config.toml
n_head = 6
init_std_up = 0.0344
beta2 = 0.98
warmup_steps = 318
decay_fraction = 0.543
final_lr_fraction = 0.0
seq_len = 256
steps = 7563
Each number is 128 + 24 x the weight over the matrix's rms, rounded and kept within 0 to 255. Layers, rows and columns count from 0. Numbers have three digits each.

# layer 3 attention key, 192x128, rms 0.0999, rows 24-66, columns 64-127
121116125120155148117149148149129130114132116119160123147142137120112109102122110160130122115144118141146123137143134183154122133126134161098156113125132136113158138112146142126121118076159114
147146093134131109125148127122126101173142116123112167147116152114153140135102113125114089147097130140163126118155114135130109138145170136150118104139159108143139125138153128138133128153139141
131118128157119103144118106156104086140132094135113162129109118119127094133079122143127111123122115144141154156162117124116108151108110118121143144144113109116135131146149141136139145170158122
110103119155130111134134132096118094155136156137122160128111126118118113127142138119122126142097148184129137128137134136131114123124164103119160127126118126105139127136171140115131124170110122
129108157093142103111116127083164131135138137125140121101115137154135141159139162104136145139121126123115099074090130089079157093137113126157097135116123150164117101114111127107117149199109130
128124138087122098112139123135108156150143130122117150156128135157101127129163145125146152102113150127141104099084127099106106125132153153164126148135136133140083105101089109129135161215134134
126129111144106119134117115103118137147125084141117152115088129140133138140151147108131140128120116103128148140059135090118138122120126087137126156129134134092129145150117116136143148186090127
117106120112127128099130118107125133123131139138125102137139120148114145142143158125123152095127129102107098102120122101121128125145114145121112134112142124143147108123120141132114132103119094
128146125120108146124151107112096126135119171124122131144087144124148121105111097114139155139162101144139141123096140111072121160091115109145141145134091065143131151136124165093117131124146130
111119135131111121101126113082134143183143137108120156126127150120137120143101152127119113128112156158153147111117122122093112126108145114116081099132134147152113128107150154117155124188111130
178123120110150150165138113135135107105121118145110125117159150131144113115113125144117131125124121132125106173112144145172159096148156088111153113119122127137135141116136134146081103096138147
117149131111104118137147115161115134154132141129118152136111146123137110106123099102129139149147141157153140111115123091068114142094127133160087135145128076171125136141118139084118148156128110
127125172127093118147131156155117124158139132125109110126111139133137112126130124123131092098117118148125105114082101081102111143111125120166124123100136115155117133166131138087142123156118131
134119117138151157126143124123159117099122098136127134109128136133129129131163130154128143137138115104121121140131137162181147124155142124102160136140136127104144131126129128171107105079132152
124127142127136126108147145139142107111117068134138156153130123132110143134137108150117139121119130110100117160119147130143134144154141127142165151125141140098126128143128132169115141097133110
126101108149151119132130130100142107089115099120124137134152110148111110132153145145114130123114099094125142135149116160192150109169136136082164153140155164083143123130142123175141100097128142
126134115111106125148120114127122144156126158137113129112121160099147130109111114099117114129140155155135138116116111119080120124085118114157088124133107102173128136124137137086122128172129121
125119089138159111122128131109145130110136086122138145132154108143109137137159135158132145144130103108101142138162135168186144121152152130082151127151140151086128115104128126176143130113135129
135143114088125142158141119163112140140132179145108121114122147113150138113106101104126112141153147161141134132108128122075107147078106135178100112098084101166125140132110131081099124156138118
117131106123129143137151148128090115123109143122120165122127101125122157113108142129129132155162142132133184079141136169165116120092096164091097109148160113170173134123146118135119148146136116
130133097138093107109082144090123108105143179146169123142161106119144166146164109132114102139130122120086150133161165176146134105125109146118157131191115132137135138084156097167153156086132083
149123195102097130133117110112139119086122136131123129181168138110111127119137139106106084138104160146092121214100150105109139106133148127138147125149129120122084153136143143158124128126147098
149133118138088136168125133174113123105135171162118088139106130120154109118119108122128115122150121152135118132099140107106141134100101112157146113123099073151157143136120130088111115114130121
122156145121113122125130131150125135166133163124122125113120151105146134124104110107136111129149157144141123107106139108060099124083112127175060113128114092171116127126108129085126141163124120
098123098121178126137147141151113154094106119135129134136128114135101123097146137136132166145135088107108140133150120125139125115130102143112153134107119110115112085139115134128099144090141128
115110113145104124162135151143133141103122121149116137163100103137124133088138154128119110140134123115117153108166101138143134131106134143114117111105122123125147113145142106114161162148123134
112138104160129112116149147147116121117127126132144149149113114133124106112130134115130165132138111125135154109146119137124112150089084148103127126106111134130157106130123122101149150139135135
129117115137105112134092148117117120126127128101158148123146116132120152159118136127132106135132174153130153113144132164153135114131086166122107115184141155137174157107151096145162118122120096
123123088142117148111118108106139095138106158114160089084097145121126118154102102174157164111144115145148115095112172175106143139100098127132135148163111111140155158092113142117147107089141111
134132135134070083096083132109128097159163155132147120121168171115157163137138108103131082124104151151157107100125131125119125147143135125139119105150133111158122152107143102144147150128152131
129122100124123129133126129149095133121132181130131097106120123123133122129104146110137126120135137146166120093133124130090125135104084138137105124096117102159152135122108130076121093145129125
140125154145089164151187163120142107129081132128132100124121106126142102136102113179132136089163123128119106116072136111114131126097100113145122133121141074166137144149143163096149117107105120
107144142124114123139125140168118158138131156141115126130117114115124129132097121109123107142150164150129139112110111117086107129086108144149077129115136109162131120133128137111138137148110111
104131106138145156153169131147120156114126117157108108143092109137111125098136135133130170132155092134130127124127118097129125140121126144137151144082120113121143109160110132094104128131127139
139121125134101098129112127118111118142170194144126126115150172126171114116121165092143119100110116108135153080141120144123121152142140118109115120088099114115128123112108102106175145142160151
134129130124101119148141144140117137119132181143119099142111128119148102122113142102121119126141154150127136104105122115103131121095095117126080105098114122149124124127131120077138146157138116
123126130142141124118126127081139110114124102106146142144134124134121137151142145146114151123110113111117128131151138159167133106166158125086167134144154155092137116126143134167133106120116131
124128096162138149117161136172151109115115141146103170153107125130119096132115111105123158137142143136141117152097128115107113143095079117116116139135116121139149115126139135105109132107109123
123142149138086118128122151169111144109145113146120084179118109132132114120142117131124085127120118146113109154107103086118124134115106131164130123093117121142133142138131133109125145150119109
158125144140185134148137118156157117114132062123122136114136131134116109134152132152132130111109100106126105172151108134179140101173160117119148138120132158099113093141130122160101127107106153
124122145136116113120113126111111137129122155098114144081112120110130109118111100124118124124139157143085107128136103085113115147103096141136131122115127135192181128123177149096137102155118123
170128123114113152166153127155132124149163130122154105089143130129149087110133147106130142144112133149152157106135116172129169132172177097128081132179112153060105159128116134112129114108101132
106109124138135112103152112083097154105108133151126132173122175123117177117125115144115122112163125138139122156133166108145111102083102166115196093064131109205136127096145113145122137190160132
# layer 3 attention query, 192x128, rms 0.101, rows 25-67, columns 64-127
142123134090117137141145115132144128141103161142124136118141152121158108112129153081119112144102146125134166115138107146111138084121106115144127084117115129140059147161143112148092146104142158
139118121123124125114119138107108115149120126114127079157115126105119152094089120147116142149149100129097135131115123152158114145121157116149154126100122140143131127169128159122150117112126098
127110140148118126131133109100105129109111168102124124137104108100123130120122112132146147133137123112126119116101125118140152155143116132157078116114127126143123114110142099113152119120182095
147141120136108096099124138139111164138131136130091165110120089151122135141138120153133129163133099046143114141148093112099157139118104148136128167176153146162162118182126132150143161028115091
101120129139124105128115098126150137144115145088121105124107149133142122141156136152129143155081125106155106134152127135123147115109122116129140155142092142144119137129113095152142131127104145
148089135140134095105122110093116127124117129108143112100124083157127139144084127122115107108132125151120111133163159137122153133097136131130144089092136131148118094089139134102105114130132146
132170136118152103125120136161127135107134106121123120119158107142122092124112086166154129136112113149139103145104130114131118120118161140115132165152124137143115135114103153133162115130128123
160111134076120117129144092115120087134126125094130106086109128106123095109065086114123142120123136168184081123129094150098135117149143172130116104170138135158102145137165147097131139125157109
133136128089129107125147146123158154121148149139132153135139132106104147095125162126127122136132116139133150092104133097112141147110131153150125118131108144147111122151126136123118160091182128
102112121177125193129100111117100100175135136177124130132124111138150117170212136151111120133135143158122181138100166141134157075107146091131127118129124119081163130091140144120114122143115099
139095124102115110150167107119116114141122131114129136150121129142125119123072144137131140129109113119152109118119108128102137127157155136132109120113132140131102124181132145110112112108143136
094133095123135117126158133127104137109126115113139095127112109146056157120111140187110175155122142102121099141137106133133109101140150149128150160151130146121118104193100140163121113117121126
136108110137150143134108116131108096139125120136136119125151136126176088141143096118153114116137132139130135135100143139121128100116133115137124112100112092103123166073136135120104124159108134
142142103125127125118145131107115128113145129114145111115131115120130107098109113122141128110125118136175090117147094134117156104116116157114148135129118104107111112128114131134119117141148153
136141116128162152110124142145103144109098141135136127152113132114138133117118115121145127128157128124116137131076149117126089109090094136139116119062110121115142120100136145122130109191128101
132096141131121121128141130122149111135131132127125148148138123140120132145117169149116135160125119105125171122128145117126139130156145114143113122130124170142122117147121133100136143093139116
135129137156139154129116144123111126142112129137143153151125152109173132138156126086135094103134152134107148122119161128117116131113090107131114106076113099110146135061159130133119138152124146
113114140145138122120117113121153113156123114121117126112153108135130130164144115134106129131116110115121137150149137124137154134162155109114136123166148150129138135150135140135127134065101127
178128163101126094142117105159147096153152123135107127114152173104176094129077088080120110121109146169126107143153098122111100141171132155132102104138140126165121126124141115099121152119132139
161124138112131088091149147138150146114179090145141151120118152134143148113162159081127138110126123124140116119170101134122111155156085113105108141140122131136131123110121144165139135110148144
076100110153128145143159124096120148134136122161156124128079100152092139113156192133128161148151135125166105112120145120131173105095098151103117147130170105125136097111115152131143093122162139
132106123146129139141129103138106097141134106125108117105101100149121120172125107123091167153136132125119130178162110160147112122170145119105118149145149129111163144157136140130133122116110119
108122142123114104138146113124136133143132115110114152138142129131118132158119132149121128126097123124142111121144123119112137142174140121149116121176128152153122127178123130115118127049146135
113121140156121139128104127118118097153101102098123125137130124126139123158114084103131131094104146134135127153149138161132123135150124140115113128111137122120145150090142128117149120159093149
096113128149155142140133129131119112130096099117129146150109126127113146145119135113105142145125128101079153139160140149158100122165102117110093144081128146127177100127142127115142144128104123
144129131121155106122150144126140113123120116095143142146130136110131145124087126102123131098124116116108109134161101136124103141148123160104101115112145144152149116157134122136132144129128119
197111149107134097124154153162136150101166138147129135135138146143135098102150168142133108128142097127113137127127076097126097126134109100143125148139120137146148108136122123155144132085165103
183148162068108120125108137155109126123136133134122121120145144086166099115111080104142096098140100167156109126116105121110116132140149148145131095159135109160137166131152140104104145110159110
127103148102097080127162123152140139131179136163128166130130145140130151094159181122114111138121106112144133113154131122117124153119153106141134129121125119127088132139104132153101126129147147
125146173123110090115113118169148119141125122127101119115139125124136131160104084125102129131117125128099137150138116115123102160160151131135117124153147144159147131141149128134163141103137103
135138110086142129144137114135104092153122114109108091096129117104114082116095047117137169123127150172148081135129087123114111099148148214136115123144141117147145122158148158097104130128149115
110112128144119121127142120144130122131128120099112125161125124154111128163099119137124155141085141124117116130160117111136102133163114126122130137133138145147142098153122121114148122086125123
086113133158146139140111106113128078120090122100106096127131102134107130160120091112115151132119152128086138160124128145157131141161130133091124128113152133102124146120139110132131127152082149
110128147109142109127124118133150160149128107129140191132112150124122215130127143133124111151137108090103148129134171151120115134138134101136124138125107129128105123157123142150111138115114110
104135123147125122137121123132147131121137120123132150131116119119107153158137125107092151166121128119102145141168143131135123138151116145137115130171137157146160127148130127142159139089123113
137153118117136127125114147139122136118126125146140129119133136124135120086137135126143122103134133137128124116103132120130128115094113141131124111102103120111105127105127118135138124162140117
174111112124102162126133128110094083133121113118139113132119108120155101157097122116132134118129138154175120130167106131107115126125128151115117108153127136129152152137141111135134131151156104
097127096164138129130143142120109119112135126109139109125090102156075135133143151135091183138128143103109129150175120139154117124135112132111135135129146131120149068162134113149158114121109130
113120077164138188124131147103094141142087140150146138158135097142119135154146139174143132123144111114107153121104150148158128079088115088128121147089100117071156136120117132128127089159114116
123083135130142084114135109121153117134115159096137165124080068156185114135087123104122099153109095146162061090120110120103119166132152125119143069131169153139116118169220164096120111126151171
183140127131106166102169127134105129124137113191132160125189167112121116113159156172142152121146100070091175140111176163126130099088103097145150195114111104101163139087055110142138116102141111
109119133115150083148094146132135142097115131116140147130095114121167133130077049074105134175116165195166118134166105110140124147156179204118114069199127154134111131130189152106073122120122152
129158146112110148118112160156129132135145139137177151141175150100174149107132104104153101132151129170138170147149151119118106101103161100160148120129157130138147150065094100131127105144121101
# layer 3 attention value, 192x128, rms 0.114, rows 0-63, columns 64-127
110137086103067103149118112153146141122133156167073097171155114144111075120174132093112133128124097136109128129071097101125137139140153183122112153139161108103121108144109122136184148142138116
104175113134117146192126149096154122110101156086133131148097125060116133114151161108150173169119156114101134100110150122149134102133138194126105132149131085102120185122115066157149120130102181
080141100155211095123107068169156126130085144169083195116140162108114152145069076150197155099157085098132102183091177095122112138124080119142130157099107178153187117116090201103118104136110101
148093127110129106062131120160090135113133112172154072116135110211179079135138084143078124068108123145117095149164106132126123109147122083134133116112110156120150116128159162092101102133143088
157097106094111133065080065158082095048189119214063121166158083174152109128084099127098131113167119155154141166124162107098130198075083123133135122130099199150150121091157170092144161124207118
158092190090145161189144159113126131104093106140122190142159191100077079117150193057092054182110135110195179113118073143131138086147133159114124115137133087141075159156131125155085113145112188
080141109136075139241149191115137183145033120047173069153086117120046094109207168061136119170125145122119109072106105142122149077132129236133113156132145028086065161155116042175137091141091157
160153103163162138065120061160116146110173109161071137082141122118196153174071057153136169079112151113142075203154177060124103138127117044171156104115120224146215153097128146101142115113133075
175103163121167162132113124158132104063125122127094202164187148100104104131104158111119049133132142137210166170118125092118140106112100125124154121123110153159130167135131121085093104137158150
186123155094112175075132150088088091097227136134162096112150129134181142137143157120066113137082190154117147117167123144153118127129148071098119105155111139124142139117168108131124105123129163
128040184118143122116088122203074090082146113224084180131135171179141136083084102095160074090160100137164157145107112137117130162094059123129110141082110121154120111142135209099090154124173150
155157130133162152158174158076172090150103160057176110099124132083126124122155189132129132171094171112106139117160111159160125080173178124101104136160133100118104145146133077138126096120075144
122202100166124165159146099098194157154156143077091126109116127056127189140113125157147173146121184111106093134148166102144113127146156122130149111147142153130162151116115058135188139119103134
177095155116150186113152118122092150112131091123135134070145143146156125144107130110091085149096177135162110160164126128127106082148138057133133098124111155150140157134149150130094095127139116
127129095072101120117071131138098112086173163197068112200160129141103115075138138101116102141160078132109170115090110127108158186065126209111105146138129110120092105115121144151179180136193171
125120132116107144107139077163102192095155099157122096112136097168162119188085101126142163094098133139112081158143174109125106111145164080161123100108092149105167109146113154093121115129172094
127096144124154095137108109195121142104082111181099132130132155184130115125089059128150128084122088114150137158116101120104104117134121100165138124083095148134147097145114189079106121136132087
091183114144151129100156068116168146149118121113097146115099121079135153157078090178164186134146148136118076161131190101122114154114125115150139101136124194147160144092121129134161120123159088
138122154135159115225135199140167142098032114109165077139072192143110118102105103122120161138118103112109136101121100138147099068173145181138130120100097129103094158159111121104108132139081119
159127135081092152099132195058102110095143117113182103148162110131133078119184191112033091141089144128120174094161077152138150122124136119103135115169153091096095178142172081170119105133134181
150080115132157091005148046160118116137141098177120163116149124200153115172079091168148113119186086149175087144137143122095143189097085093143131096106098193158131057099142197081095130134197073
119159131081120177176133199083173163081129129113145080165098145065102130118136159109101153167098114118092153083126117137146122106124153217092126125127116100078103140128099065151183144143129176
157129133122103136077092117131135135110213130142114138105127122144171151139114102143106093100121142145121100113162135069104124161106154098138187111137162173141149138120132074124143151124132144
134151113116135127122101159118155150047116098136122154184128147098118129141116103145107153136103097109146139123106131102120111139111145191133150124118105133096116159131098088132147140144168146
162105149116108113106145139141129097058097105147155145159145114179160109131104090137077099149142128133126128136159126110112117131113136116130177111120102195142148151122170131065092116128129085
087161120187184128190133117127179141157099154094123191100107188067107169134063116134206187142125115066115123148089171118152114104166120148129115150101098122124155130118076131133139104131084142
137143097122141095080148106087175123102093150114153141167201095129113085173155165165099113126120081117139134136090121124133152133138156144117127141156100131113135098129096115125122124150167113
152166178076102119132150119161132137148151096152093123152140161141154133135110068147095119164144131161166095128131124121094104152101145130153160073126111228175089120115136142116116175125169107
102121099161142090127140090135148141171084137089148114123139084144089117145160180146157098126133098111143117147109115137136155106145148132119113169136135066135117086146093146128131116141103123
169128148137103115103170150106137089164110110087214143132182082145138100128151126195086077129144145144161097148188098147125128096122181087131159097152129155183092092131158107089074142128104095
119076112155163105164134149156134100151083159105150136121136126188078096119138173109189092132152111122136128114096111151131162105136091147112103168117122089139121071129110153116091110140102150
155081136107116150077109094172078120113226121195093085100100107193152164123105113109146119089153137158112118132159140127116123153094107095135101121118117142127134074124141178096142163121198113
118205117148084190179146164121111194128075116096137107176132122087132122164126135113120175111088155122130116133128117113151073051175180084146106088135161085100156186152144117154156096119091104
152122093088086168139150126115138188158102119174108089112142098136164112151103095155046060100119118135078095129143109123132139104107081121119121111109154160124136083126144127110132141136119050
147126120123130100124150104155116114100155125094143118155162152126164145105132119177104076111069164159153137144149095152145093107148103108147137101141052166108132157133133101112127073121120158
078153162095146138125115134128122167106134079176096114110111105165148189128097093110138168095119167143096157105135116104133106144137116110124124120107151120120119129154146147160138132125085127
148206131081113185173133099132118182101102081137070173102067184022161152145099142146116159126109155133144138131187165124146086143123108113145125108164141110120124205138147092141104147119125135
161182137111112133173136147140130131104149110081129140147137163069147156130105119141122116182082144136138160131134129143139091116146122115165133125148078152107125153150128087136129096115128160
165062088152125095118151113162175085114107156160128138127161164166153072116117140159088097098132106122162151103132103117142148120120144141127118102131093205134131096123101156067121103140159126
097120127122119088121129134125120102106113125135109168150139136158134116139162162143111146105111121126136176116144090107146135123151171107119121126126143097124135119144146143144134115138092146
127137129155119094102099149118143105138148151145160141119132117130127137127136111117179180169174098107099144114104169101111141162092174149114142152136158118138140098106123136124135187124147108
158057147134143081062114109145125046116183141186119130107135109165103085125141140140133108158171107120126138163103129142089192179086122166085146144131118158164125060104110185095102164132160148
133097109142143129134126113099124131134071150170135153121122107123126089116113121120144166108176090109131117132119133100100148134090145144114120126128174105135119110126147165134134163124138072
107118108166135106108103142136151144108120175128158122137142122139134141111124092115121117128118112109131109098098131117131130108139127128131145107129125167128143118121121118101148119115123131
158148143135131179141123108149123126131141116149127117122111122114134133130118138112146114161128131131143114144102155142120118132132105105133118138118107156138140120133105147119081118126153138
105111169158138142092102133164151123121167118126114130094149143188121180136141126106182118118118136123132110110105117135132127147153091145133101144110112127135119095134103133127178135135132148
114104142050090124199117165088129116176173125129167118089109080140108131091140164111101051140129130139098172108147081161132143138126161134106126150139160092127092114152113096132123124130114142
100106113147128097085132140127119109130137118104126161132131154136124128146133141129122153101105130108136147128132110118138134140134150124110133120125142088122142131135143134156163126130117127
133089115115157133106150100128147146131130139148102113136157116134135133097136119144093085081126110130123111124158085133138134106129098143115120118107121146122138068133129146124119120131112101
114100136126131113121150129135140143139109125174122111117153118179121111137150128150118091044135116135117099149126084123125152116125103138099124119118141114140125096118143144126151140144109101
143107163081134122148153104113110087154136124148126145136132106167118082129139193124106103122119120129130142135142116145122163160120119121123095137125116106126101082120107142116070108145142132
156121111052148091119142097090129106128143112163147127132116109092136098098106112177082146136147106127120163130157126132122145163091128139109148136149125150120141103115112124085045124133134100
135092161144157114110152084138129112129105119191100160104120134162120101137124186111131150065130119101143103156136154112122157158111131126111109111101145092139108110114129186142111120146163104
116185130118082168190115202110149151117148135138116148130102152069137176116135113137154096124114130147110168081159112116162103126152099137132137135140088113103151139154130042142182188125119135
119096141085151118139160119102130136170103127164135122133128073179145130080122120132120126121152085119102126115138113131128165141122115137106116138100103117129086066124104140110076120138109091
158102131142096105127158127120093115149126134108134124156139129145128093147117177140107131113114125120146116142127111139125126139131142124132117119130121099130128118119130133111153116132144120
110102183153154108130123122098103093146092129145140146135102089190097124113119159071160174145179115104128148128087165137118159167106159143116113135110133076135087125118129172170092137123154125
147144137117098118174119160100124115127163130111165127146104134071123134117112117138139129173127123126130157092131141139121124151103153149145141132157122121132105142127122073139123152113154128
147122109143121096140150125137127106146145141082141090157148129108128119108162126170137061106098119134135099139146117157151122111138117140119131137141072124122110131124111110122148098126134118
115097138197115150100127148116087094152127144134153097140114061186111096151136132125159122110137119133132083175063129117112159127113096111121130143113143067139136129111137128137144128127135094
101067120137127076115137122125119106127109134128130143122129120189112097116167160136103123079141126122141157131128091125130160122145132136102129127112141108131133133124135146137145103138099139
105128091125132125147110140140142147108115152116161120128137142127146152095130084141129132127119123124128152083135129124150117115137143128131158120130114174106138150133114085094116123115120163
133145140139132127120120145111157147159141149092180136112143119093125169152109085108174146152123124126100094115098162143127128137114161137141136128128153118122137127118139102136140126116116101
127109127091132123130133129146155120124156110148137101109156117153137130085142121163095079129125120136105150128130092144138148127123096138104139143117089174125125090129100124097104130138106147
# layer 3 attention output (transposed), 192x128, rms 0.107, rows 0-63, columns 64-127
099150140131136158212135109124146170133156097104154157122082144156156124135109089132090106074109119118139167131131110133111120149165104113129149135134139162146164156137115156153119100102102137
103065138143160076103131127124155152097156101156132133153129119160141131142093134182137055107153119162143141153090159121135139137111087128149136127155125132162155100127118207118152134099123056
121141137111094158133118125129091165153171112093122127130124148129141142113205092138105115156110109131144148121140138120160103102160162090134114123142122126089071108104108053129105181123109113
154140127147115161159124123147087098189140151127138137073143162100146095115155107079117182157105102054135086120140113111106110117136155156100126139086166133147111168130135115111097114161116171
135142135106138120213159157132092142160074193077127145076131184136107119114150066130118153125093128125115095149191085125117094112139164132112112117143166079114058126112103089144114087139116165
144157108168151130079135142133201112128140197131139119108146063178107107103062202120187129121145165137078122123128121129091109127111105147144118116139138172113196091089131150166148185125123180
075129129166194140058125116129235132100188078170123166151094108175193125106049193154104099030123142112099204103101161113095141158159103126122112149153123200165231137127130224147116149105146141
164100168119133118152133117149020123188127143083146112101154171089122133118219042140113128198102102105149097113130104166154107079090141125129123124120150095131059101124112076136103125115083079
143133122154150116150169146152134146151131200108134097104148125181093119108139115109179168148119153130099093127152096153066106095124128121118100115150142139105117087088102103158120170132103174
152105124137128066134133126140093095133052165138128104110182126126078115153102142114186150172168133135140064148112121144089145132073101162116133115101149095143133125120143160125158104154138111
154202103126111167137143154148155147149079205092129137099158132114123123108157149094099177117097131127101121142155090138093080119167184117095084095145134104087103154108111062128110170149130205
114101131150118077081111113122131127118146086180135110152154088138123122160084161135166096142173132139134113131106175121127161134090077153153147134111115148147172096134141162117139148128145090
117069158108142071105145111120086131109117097134142101168125130118123150155140104179128072118155133185148133121104142144146152123091096111157147137148107106157118096143127155129151116097114044
158129143164146096077130119156087075184106180131131107099180119120109109102135143104161162161131150096109086101129123129106121085081126163124108123105149125133121112109136113135116144156123145
101125129129114121214135157096151165103082148087137167103098147162118144149083121148114109067128137168125128175168094113122116163165120121119128117169155123115119132126097161141137085126146152
168127162154149126144113100174098108195129171139150115112130157128098114101158096121098154120103145098145104108112105104107112103115139124088138125107168120177086180126136117119111096145093155
151167130138112197127134120158120127182162169107159143094128135094149106090205126107084156136087122097138137113148101118109078097153192113110086110123150134116112152122131055146081177122104201
110093149105121117126129118120086138136153109112114115136104144121142138127166060170109086137120120135133139120154144111199132120124135118158140148133124096133098096133132100109137112102106079
137094135144128152042127123138161126156177158172189157116160099105159083101154180139108087113140100124147126137136137074111101111119157118157082117127133130172182115125156132141117166090119143
150097118164148094147123132129147102123121131147115134099145114158091106152042162102194146155159132105136090137122126129104167148091097180125147138115152161131165108129142198143138100135158125
129201118091099173177125142140072127180112138105096113089096170123117120096155068092103186136066137076098123108195109102170102115181172099125140143138148101091071147136123042102114139160096192
129031158156139069114117124128151120115113159162177147141144120179084114137058169174152067084177129182156105177108117089112143142097101119162133117147155126171165129105132234139169087109135082
155097144113145112171183135137057077153042165099162094107150154071098159125145088116154157147123150145138100137125082172097124095093096110117111126133131096123125108125130142156135093129130115
153035157153134111157134133150128124159158183125167143094121143155093113113110117169136088128123121150157105167133104096126111104113133113148115120145183123163129096110126189143140113098115106
142097128120128162136165143156105118152132197122165109081126151106146100082158086103144154153097117109125097140157113100108108106111143143142098137099150122128116114127144117155111120132097185
120128139107111121072111117125142180105164081138127103170126114131134137130174142156119078124143118179145163109102160129154123134134143087149134120153105118117091106125108103122131189101109095
131141131134129136209114114113122162152178074142115123122093149174073118146064104105170154155126154124161116126155118106127151142138109085153168141138155176138117115117131139129118093129121140
112098120099102152112172124119120104132109210092156111099101126088156104095173092152105104098112129148102141131189118095164096125120157151138101126109134048154149106146151095144149083108116173
109195118130134150153095111132143147120160046156099131161094130171120141145108140095132171116123154112134169090111139139106155139171104088118150141141105185109134151137126099109103141140136143
129131104119122153126159120134133087120140122162111081113092108096139131116133130061155195143110152106106134102148151126111150126114112143128130153068098134130149121158139095115119105168142182
091216105115142156114121128127167177119130084157091132160123125156146136113121171086114163098127146121106165094129136143081127145187135096105117122152099158096140155110118099129113187159140176
145171135128111112157129139144101116150029186112129138121155155110104134133129129114088165089113143130106093138148091132105109132148140129077123110134141088127099190123128101105122097167139161
152084153136136141063130139169089109144139133126168123106136081094123155109085103161117046153177100133124123148087150105149106113057079135150122132114112144180150145148120164109114128115151075
157075150093104094130113138149100095152108184106179134128084116145153116147133145140142146130116107120138142114105120114125120101138152151151164142101147112115079137122112145145141107162100126
141145121117088118152152125142105120130102188112152092102157120151121119154114117153157116154151101101139072116136125108096127132114125154096137110100143093173102112109137147106119143189126103
140107126128102120097140138155133093137068176114130181136142112092079136140093136166135088127146107138155123166130126111114156129072139149101128121138142126112129139142132103134143123115131123
143080129125093059057152137170099079142153145095145130143137097121124129132145104122161080220183121140112098133090142127124142185071116158106132088116114122159169097163138178105136124127148024
115123112139129121091160129147089091119103152131134102108150113121121138140146116158140086125168115150124086135131135120111137146096108136126104106106123105163145103123148179106108115175138074
145168142103114106197120111156135175176136153132169093141108121151158104122153124105114162148086128098122146094161127124118102105204149136124142127132170071143099087086116110144134136140141178
162139144128121135139121127161146141129121145127139130119110113105119128122068122125132094155136116114128132138097128118121112112120131151121133118147133138127144136140114112138145151074146135
108124122147184159140130126101124148110130069159096136139106143088119139113174137110094150085121151145113158126142111159154144121146105081161105154139118136098138137140122116144127095093116150
095162122119137120205131104070152163110136117138085133132127185178144099143190161079130208086103168132127135109179098145115121103175154120134109123125146119076127117082124053162138119135106191
129081143157130154116104131128135141153175092125139157132074111114118141110117124103111130149111134119110155134132127138197123108143135126160144158144147140092128128151109100145135121104133144
145128134115148150166140134127108152135130113137162102107150137130139130117151119154101145088112108131154145131139104165118137084143118102131124153118130115137092139119106120139100128139122142
086130112139137102120147128112116111130127134121119125122167142154120123133181129123141154115125143148122105128148116128120123141122128140131113107108137125134126121098144137125130120174121128
128199118111139103167130132097144137113091156131100130147162179130131110141148165135095161076107132153154147143150118157078126125143143112082126099140108137136116167110120117136112139112119166
122140123128118148119108129105183106102084115145126148166100100127145134175089123137161150077122167149128123136095127131094139144153126139151164161121093166092150144122143171140153120124133173
173142161124128138152116128148145140118135132129132118132106121107127135118084129124121100143140110117126140137108128131142124113119128139122135129154120142122131138151112112134137149062128130
167118135117074087170114127139139120136122185109172122105118137148136129155083145141154139136107111124152138124116120122125132113143134144120154117132152116115088151113111123141122127149118143
159112147110089125155111126105147153143131153110147141137107133135133118144091141115132158150109137122123157127120118133136120112140165137129148138135132120111109148131101103146143144107125172
112165116113107100137100103109175136126129139122102135131126124172143098138109136109152146134102151118139127124120149096110100149163152163107160103132153150118144135105152113122167150132117166
129087112116099101147131106133137116130134124127141118123090113144123122149145125115173141168130143102128116104139128111151132149145130157143145135120179105074118098122156120139153113162109132
130138143132117096134097121134155145157149138114120152146122128155139092120117124098124127180093124123127155127121126108149081132143161163101153106160158150118148127121129080129178167093133148
173105110129117097092161139120131098099099120133143133147126131085122138177117116147136104120170138175115118160079138168104162176126116104132129111122086109167131158141108238120121088117145077
134128111110097122135105109112163124135115127126137153114102130138138107146103133127135160110087131119156155122129136099128120156175149144148166138133169148082092141123140111119148125148100185
146129132125122119115098120133133114137136135134124124117103126133149118132114125114158108142123122116118118122115139093146105131131123150146134126133127126165124146135121143117149140126112132
084156118143173196095104116098176162126132076138067168133108127123126116088116119108085137094079120124124147151157139120149115162138144112147158141160144185098154132145147070111145146082126173
112102100145156162088143127129118100110116089152114128125104110109131144127146109136134113108139139127104118127125129134153144156134102108149129145113121116133150116139140172108128101148125109
143126108119094144146113116100132129110141135135145112106117136154143123171121118131147146138133103109131104120106126127130140148151117132121137131109120105162112140121126158094117137158117128
111135148120166161141114133055149169106149087143084152107155180160127115123131146111105171088106133122135137134127120146132101100127158131135133137124113176121105172122111084118131149115111165
155154147123116151155113123138175171133136134131127130139115123129134113128065128117128137142106130105126142125124123120123117110149164143121147141153133134114123130129111090141135163078146179
140127122117140147150152135138109147138126113140158107128141108116120132117135111152114136119138113118146120116136130155104155110140130115117136150112134097136102113118128142120105121144137128
113096116155158170103130134112085111109134084148123110127120111099113174116162131157106124101142122138112141128123103138170141128113094099158103177118103151113133123162132151123122114132103120
130147119105100095175135115109141130120096168130128127129149155163132110168137149129153173103109144141151128116146113125075136129159150135121131116116139095116096135074127132141129116168122162